python train.py --norm="layernorm" --tie_embeddings=true --init="uniform" --init_std_up=0.051 --optimizer="soap_variant" --grad_clip=2.0 --batch_tokens=32768 --doc_mask=false
Each number is 50 + 12 x the weight over the matrix's rms, rounded and kept within 0 to 99. Layers, rows and columns count from 0.

# q: layer 11 attention query, 96x96, rms 0.147, rows 0-8,32-39,64-71, columns 0-95
# k: layer 11 attention key, 32x96, rms 0.144, rows 0-7, columns 0-95
q0:54 50 49 50 52 51 51 51 51 55 54 46 52 52 54 54 49 53 51 49 48 49 51 51 50 48 50 48 48 50 47 48 51 53 49 48 52 51 46 46 49 54 50 48 48 51 48 49 49 51 50 48 50 50 46 52 49 48 51 51 48 49 50 52 49 50 53 50 50 52 48 51 50 51 48 51 52 50 50 49 50 50 52 51 53 53 50 48 50 51 46 49 47 49 51 47
q32:54 47 47 53 55 70 77 41 64 38 26 52 44 46 33 43 58 49 63 42 44 45 68 54 42 57 58 47 47 47 52 50 44 51 46 47 51 54 47 53 51 50 58 47 57 58 66 34 52 38 41 54 30 43 56 47 49 50 33 49 40 46 49 50 45 50 51 51 57 26 53 34 54 58 52 47 56 56 61 47 50 74 56 60 55 41 38 59 38 45 49 48 45 48 63 48
q64:34 79 41 98 40 67 53 79 67 15 52 43 40 39 35 63 54 68 18 75 40 30 53 80 49 56 57 42 32 22 49 45 51 55 51 79 63 32 81 69 49 33 43 59 80 50 53 48 49 32 62 79 38 32 43 56 43 67 54 82 46 69 44 48 31 49 56 59 36 48 37 44 53 35 50 70 48 56 51 43 35 73 54 52 22 60 43 62 19 20 57 82 54 54 53 32
k0:49 50 51 54 48 46 47 51 50 45 47 51 48 48 47 47 44 51 42 48 48 48 45 47 51 55 48 49 51 49 50 52 47 43 51 51 48 47 54 54 56 50 44 52 46 44 48 48 50 50 44 49 44 49 55 53 48 53 53 48 54 53 46 52 51 50 50 52 52 53 49 50 50 51 57 51 51 53 48 51 49 45 50 53 44 45 47 52 47 52 48 53 47 54 50 52
q1:52 51 52 51 51 52 52 49 53 49 46 51 52 49 50 53 51 48 52 49 50 51 51 53 50 49 49 52 51 48 47 48 50 48 48 53 51 47 46 50 47 51 52 49 50 47 49 49 48 53 51 48 50 49 53 51 52 51 52 49 50 49 50 52 47 52 53 53 49 55 52 51 51 48 46 51 50 47 50 50 52 52 50 51 52 51 51 50 51 54 48 50 51 52 54 51
q33:49 46 54 48 59 52 46 54 40 51 49 42 41 66 44 50 49 58 51 50 56 49 44 44 48 49 57 54 55 51 45 46 51 49 51 59 55 49 43 62 64 60 48 37 40 54 60 65 43 49 44 49 44 53 49 49 52 44 41 36 49 47 52 47 56 55 52 45 47 40 47 50 44 38 43 50 57 42 47 53 61 49 42 49 56 52 58 55 49 49 47 52 34 61 50 64
q65:53 49 50 51 54 26 48 31 46 53 59 46 63 88 16 55 43 58 38 39 49 61 37 61 39 73 68 52 58 50 65 37 65 63 35 56 78 44 53 51 63 73 42 52 58 45 64 74 51 32 49 34 52 72 36 66 54 68 61 47 39 47 52 57 44 56 64 40 48 44 54 47 46 40 60 55 37 49 41 30 45 22 46 49 58 40 70 58 53 50 44 54 25 46 72 40
k1:48 50 47 53 44 46 49 52 49 48 57 48 49 47 55 46 49 47 47 52 46 54 51 46 48 56 53 50 53 53 55 51 53 50 52 49 46 53 60 55 56 51 46 50 51 45 45 54 51 50 47 49 50 44 47 46 52 56 45 51 58 53 53 52 49 53 51 50 51 50 49 47 54 49 55 49 51 55 46 43 47 44 50 48 46 50 46 53 46 46 54 53 52 47 45 50
q2:51 49 50 47 50 50 45 51 49 53 47 52 49 49 48 51 52 49 50 52 53 51 51 52 47 51 52 53 49 52 48 52 52 51 51 50 45 51 53 51 48 52 53 49 50 51 52 51 50 50 55 52 49 47 51 50 50 52 48 49 50 47 51 52 50 48 52 53 51 53 51 50 50 48 51 51 47 51 51 49 49 52 50 54 45 55 49 51 49 53 53 50 49 52 49 53
q34:48 47 57 68 55 73 67 55 49 76 49 44 57 47 52 66 47 45 43 59 60 68 38 47 54 71 38 39 49 71 40 43 61 51 49 42 44 48 62 64 62 41 30 54 50 57 37 73 37 59 55 28 36 47 45 48 49 66 43 42 49 43 50 39 69 54 45 54 57 40 57 55 38 42 53 46 44 44 54 34 49 45 43 59 33 54 58 53 74 38 64 42 52 55 50 25
q66:48 61 24 43 77 45 72 44 56 65 44 41 42 74 03 51 64 60 88 30 38 61 53 33 62 92 39 07 37 72 65 53 67 59 29 20 56 33 42 59 50 52 35 32 37 26 62 67 63 63 25 22 29 89 29 56 47 64 59 31 27 32 54 41 44 63 59 41 68 33 68 51 30 49 49 57 39 30 81 21 54 41 38 56 42 58 58 51 72 26 26 48 66 57 49 52
k2:51 50 49 46 43 55 47 52 44 46 57 49 53 52 49 55 48 57 58 55 48 52 56 53 56 49 51 45 51 54 51 43 49 54 52 51 55 50 37 46 50 53 53 49 52 57 53 43 56 48 53 48 57 59 47 49 58 47 50 46 45 42 50 60 50 55 39 48 52 41 53 47 49 51 45 42 42 46 55 53 56 54 46 44 57 54 56 46 49 49 51 49 52 43 46 47
q3:49 50 46 46 50 51 49 51 50 53 50 48 53 49 50 51 50 47 49 47 49 54 50 49 47 48 49 49 50 52 47 50 48 52 50 48 48 46 52 53 45 48 45 49 51 53 50 52 52 50 50 53 47 50 48 49 52 52 50 52 53 51 51 48 44 50 47 47 51 53 50 47 52 50 51 52 48 48 47 49 53 49 51 48 52 48 53 49 49 49 51 50 52 47 49 54
q35:48 37 43 53 59 39 46 51 37 61 64 42 42 50 54 70 47 51 35 46 47 59 31 44 53 46 44 41 42 51 35 53 64 61 43 48 38 45 69 41 43 58 38 40 40 51 42 64 40 60 57 59 46 54 28 54 50 57 56 52 51 71 49 57 57 56 63 49 55 68 41 46 48 42 54 47 52 64 52 53 53 41 46 37 51 47 44 43 51 61 47 56 64 63 42 60
q67:60 37 53 23 40 40 49 23 27 71 66 29 74 50 41 58 47 39 91 20 49 65 63 38 36 34 36 67 40 64 26 40 61 55 40 19 31 46 46 62 33 74 54 42 36 48 59 36 64 43 43 50 54 59 17 34 62 33 66 24 44 37 57 53 73 62 52 67 68 46 53 49 22 58 37 27 77 38 42 48 64 66 37 48 95 33 31 22 72 66 46 19 53 59 56 79
k3:51 56 47 44 51 58 47 55 50 41 51 57 51 52 52 52 51 49 55 58 53 47 46 49 51 47 55 45 50 50 49 47 48 48 53 54 55 47 44 46 53 52 55 42 51 53 50 44 48 46 48 52 58 54 51 48 53 40 43 52 40 43 48 53 50 49 47 50 47 41 48 54 47 48 46 46 45 51 59 52 52 52 46 44 49 53 50 48 50 49 50 49 58 52 53 59
q4:47 53 44 45 52 48 47 50 50 53 58 51 50 49 49 51 50 51 52 50 46 52 50 50 53 48 49 52 49 56 52 54 49 48 48 47 46 43 54 48 47 53 44 43 50 47 49 48 51 50 42 59 48 48 48 48 49 50 50 51 48 51 52 42 45 52 50 52 51 49 47 43 50 50 46 49 52 46 50 50 51 51 50 48 53 51 49 52 48 43 50 49 50 50 49 54
q36:52 60 49 45 67 43 45 48 35 63 51 31 44 51 66 58 35 51 44 68 54 60 47 48 40 58 47 42 52 46 28 44 73 57 36 28 43 50 65 38 36 48 33 43 49 48 37 42 51 69 54 43 38 64 37 59 48 63 42 56 30 71 39 68 67 52 40 60 51 68 58 50 37 47 47 54 50 58 55 42 57 52 45 46 55 45 43 37 60 65 54 53 49 53 53 47
q68:33 24 63 22 31 27 43 51 45 66 64 53 50 58 42 83 61 56 70 47 61 49 50 38 56 38 33 53 73 64 41 46 68 48 34 18 62 71 47 49 29 55 58 47 60 71 41 51 36 45 44 42 65 61 40 59 43 49 47 22 61 57 45 51 71 54 53 46 59 41 61 50 44 58 64 44 53 50 50 31 71 66 58 65 32 31 52 63 67 68 62 46 78 51 55 31
k4:52 49 59 49 39 49 59 48 50 45 47 57 46 40 56 51 45 44 46 50 43 48 38 50 50 55 51 51 49 39 50 50 46 50 57 52 53 51 48 53 59 45 62 60 47 59 48 49 40 48 48 49 52 53 54 55 48 49 53 48 49 56 50 52 52 53 60 52 42 50 54 58 52 44 53 53 49 55 45 44 50 46 52 49 52 49 44 44 50 46 49 50 54 43 49 45
q5:51 52 50 53 52 48 51 53 53 51 52 51 50 50 51 54 53 52 50 46 49 51 51 50 54 50 50 48 47 54 53 51 47 53 54 52 50 52 46 48 53 46 50 48 50 53 54 50 51 51 50 52 52 52 53 50 54 50 52 47 52 52 51 55 47 46 51 51 48 51 52 51 52 52 48 51 47 50 52 50 51 53 51 47 50 49 51 49 49 50 48 52 53 49 49 56
q37:33 42 67 41 47 26 14 46 66 51 38 67 54 57 52 42 39 77 48 52 35 24 74 62 65 01 59 69 56 06 20 63 54 38 59 43 67 30 43 53 09 76 69 29 66 63 52 22 74 71 38 74 39 41 47 36 53 28 50 55 35 74 49 47 42 49 66 73 42 59 29 39 71 46 53 45 90 65 39 78 63 70 61 38 84 32 49 51 25 75 32 54 56 47 40 67
q69:49 21 68 54 32 64 25 30 35 73 59 54 58 28 61 42 55 27 18 77 55 46 58 40 39 38 48 61 69 45 22 33 39 58 60 79 37 41 60 67 27 63 44 72 42 29 59 47 47 38 67 64 43 21 62 45 42 36 35 36 50 99 50 49 68 74 50 47 56 56 55 37 77 28 46 32 61 75 35 66 34 48 64 82 57 45 32 65 41 72 75 51 33 31 60 22
k5:46 48 57 51 53 42 54 47 58 49 41 47 50 52 48 39 46 50 35 44 48 49 54 51 52 49 44 55 54 43 56 48 49 47 47 49 48 50 64 56 50 50 52 51 51 47 45 54 40 49 45 41 41 33 54 46 50 47 59 48 65 63 51 36 55 53 65 48 46 48 46 45 52 48 51 56 56 49 44 49 43 47 50 56 50 47 48 53 45 47 42 53 38 51 54 42
q6:48 51 54 51 54 48 52 51 57 48 56 52 48 56 48 46 52 53 55 47 44 52 51 48 57 49 50 49 52 52 52 56 48 51 53 45 53 46 56 50 46 51 50 45 48 52 51 53 51 49 46 58 52 55 52 49 52 52 56 50 48 54 51 51 44 49 46 55 51 48 46 44 53 51 50 49 47 50 56 51 52 50 46 47 55 50 50 49 51 43 45 49 55 48 48 52
q38:55 50 75 56 51 47 24 73 54 46 35 73 72 48 76 53 49 52 49 61 35 14 63 60 44 33 41 51 53 42 46 42 48 49 59 47 74 61 44 57 46 55 71 65 45 62 61 21 57 39 32 52 66 41 65 38 51 28 53 61 60 44 55 40 57 41 40 46 53 35 46 39 55 49 60 57 76 50 50 49 48 47 62 36 45 59 47 60 48 45 52 49 52 45 40 45
q70:51 03 73 52 51 87 13 25 40 44 65 70 62 14 75 83 45 20 12 99 63 40 31 49 59 47 30 68 68 58 05 21 41 47 66 40 30 60 47 37 54 79 44 84 46 64 83 45 35 36 54 73 46 37 54 48 35 43 18 48 25 99 39 40 71 52 42 52 48 44 80 40 59 36 44 30 67 54 55 59 61 59 85 84 39 62 35 57 27 88 99 54 34 38 50 28
k6:51 49 59 61 43 44 56 53 47 43 46 46 41 53 52 43 44 58 37 47 57 57 45 34 56 48 42 57 52 35 52 45 56 49 49 49 54 42 55 59 65 54 57 33 51 50 51 61 55 47 49 50 36 46 42 55 52 55 49 58 52 63 51 39 53 55 46 49 46 53 56 45 54 39 51 59 52 50 55 50 59 44 57 62 53 48 45 51 55 46 59 59 47 55 45 42
q7:50 52 53 49 52 48 50 51 48 53 46 47 54 48 53 50 50 49 51 49 47 50 51 51 46 50 51 49 47 48 50 48 52 51 49 50 50 53 52 50 49 47 55 56 53 53 51 45 49 51 52 45 52 48 49 50 50 48 51 46 51 48 52 51 50 49 49 46 50 50 51 54 51 48 52 51 50 54 47 47 50 50 52 47 49 48 51 49 47 56 50 50 47 52 52 54
q39:62 72 27 90 39 56 90 51 54 63 30 42 70 69 54 14 50 53 57 07 40 74 41 47 52 58 41 37 40 70 99 75 26 46 63 62 36 53 84 73 82 16 40 62 36 44 58 94 47 18 58 36 73 45 65 44 56 57 54 53 87 09 69 42 37 45 57 46 46 22 33 52 48 51 31 51 00 53 62 35 10 23 25 41 39 64 39 55 63 00 42 48 54 40 62 37
q71:54 76 55 57 52 24 62 63 66 31 30 38 55 64 47 42 60 52 47 41 46 58 32 46 36 46 54 43 51 38 68 76 62 50 53 59 60 55 55 69 54 32 65 43 57 76 63 83 58 48 52 49 43 50 44 61 48 54 53 63 76 40 54 40 46 41 57 42 44 52 31 60 56 57 57 61 32 36 56 47 45 49 30 25 28 34 59 45 31 32 31 61 53 54 54 46
k7:54 46 53 43 54 64 53 60 43 60 63 42 36 58 37 52 47 59 47 57 52 60 59 34 53 50 55 51 51 52 50 57 58 46 41 46 54 58 42 45 43 52 38 34 43 31 57 59 62 65 53 50 51 61 49 50 41 54 53 52 41 39 45 64 41 50 27 45 53 59 45 45 52 52 45 40 44 39 55 50 56 49 42 43 50 52 57 49 64 42 65 52 39 48 36 45
q8:45 47 53 58 54 52 55 43 60 49 52 55 45 59 50 47 55 49 53 51 55 55 51 52 58 50 51 52 54 55 50 57 48 42 52 48 56 42 51 48 53 53 45 47 47 48 50 58 55 49 49 56 48 56 52 47 52 53 51 59 43 49 47 45 51 55 52 60 51 54 52 47 47 52 51 46 53 49 60 51 50 47 51 55 57 54 50 52 54 38 51 52 54 50 45 43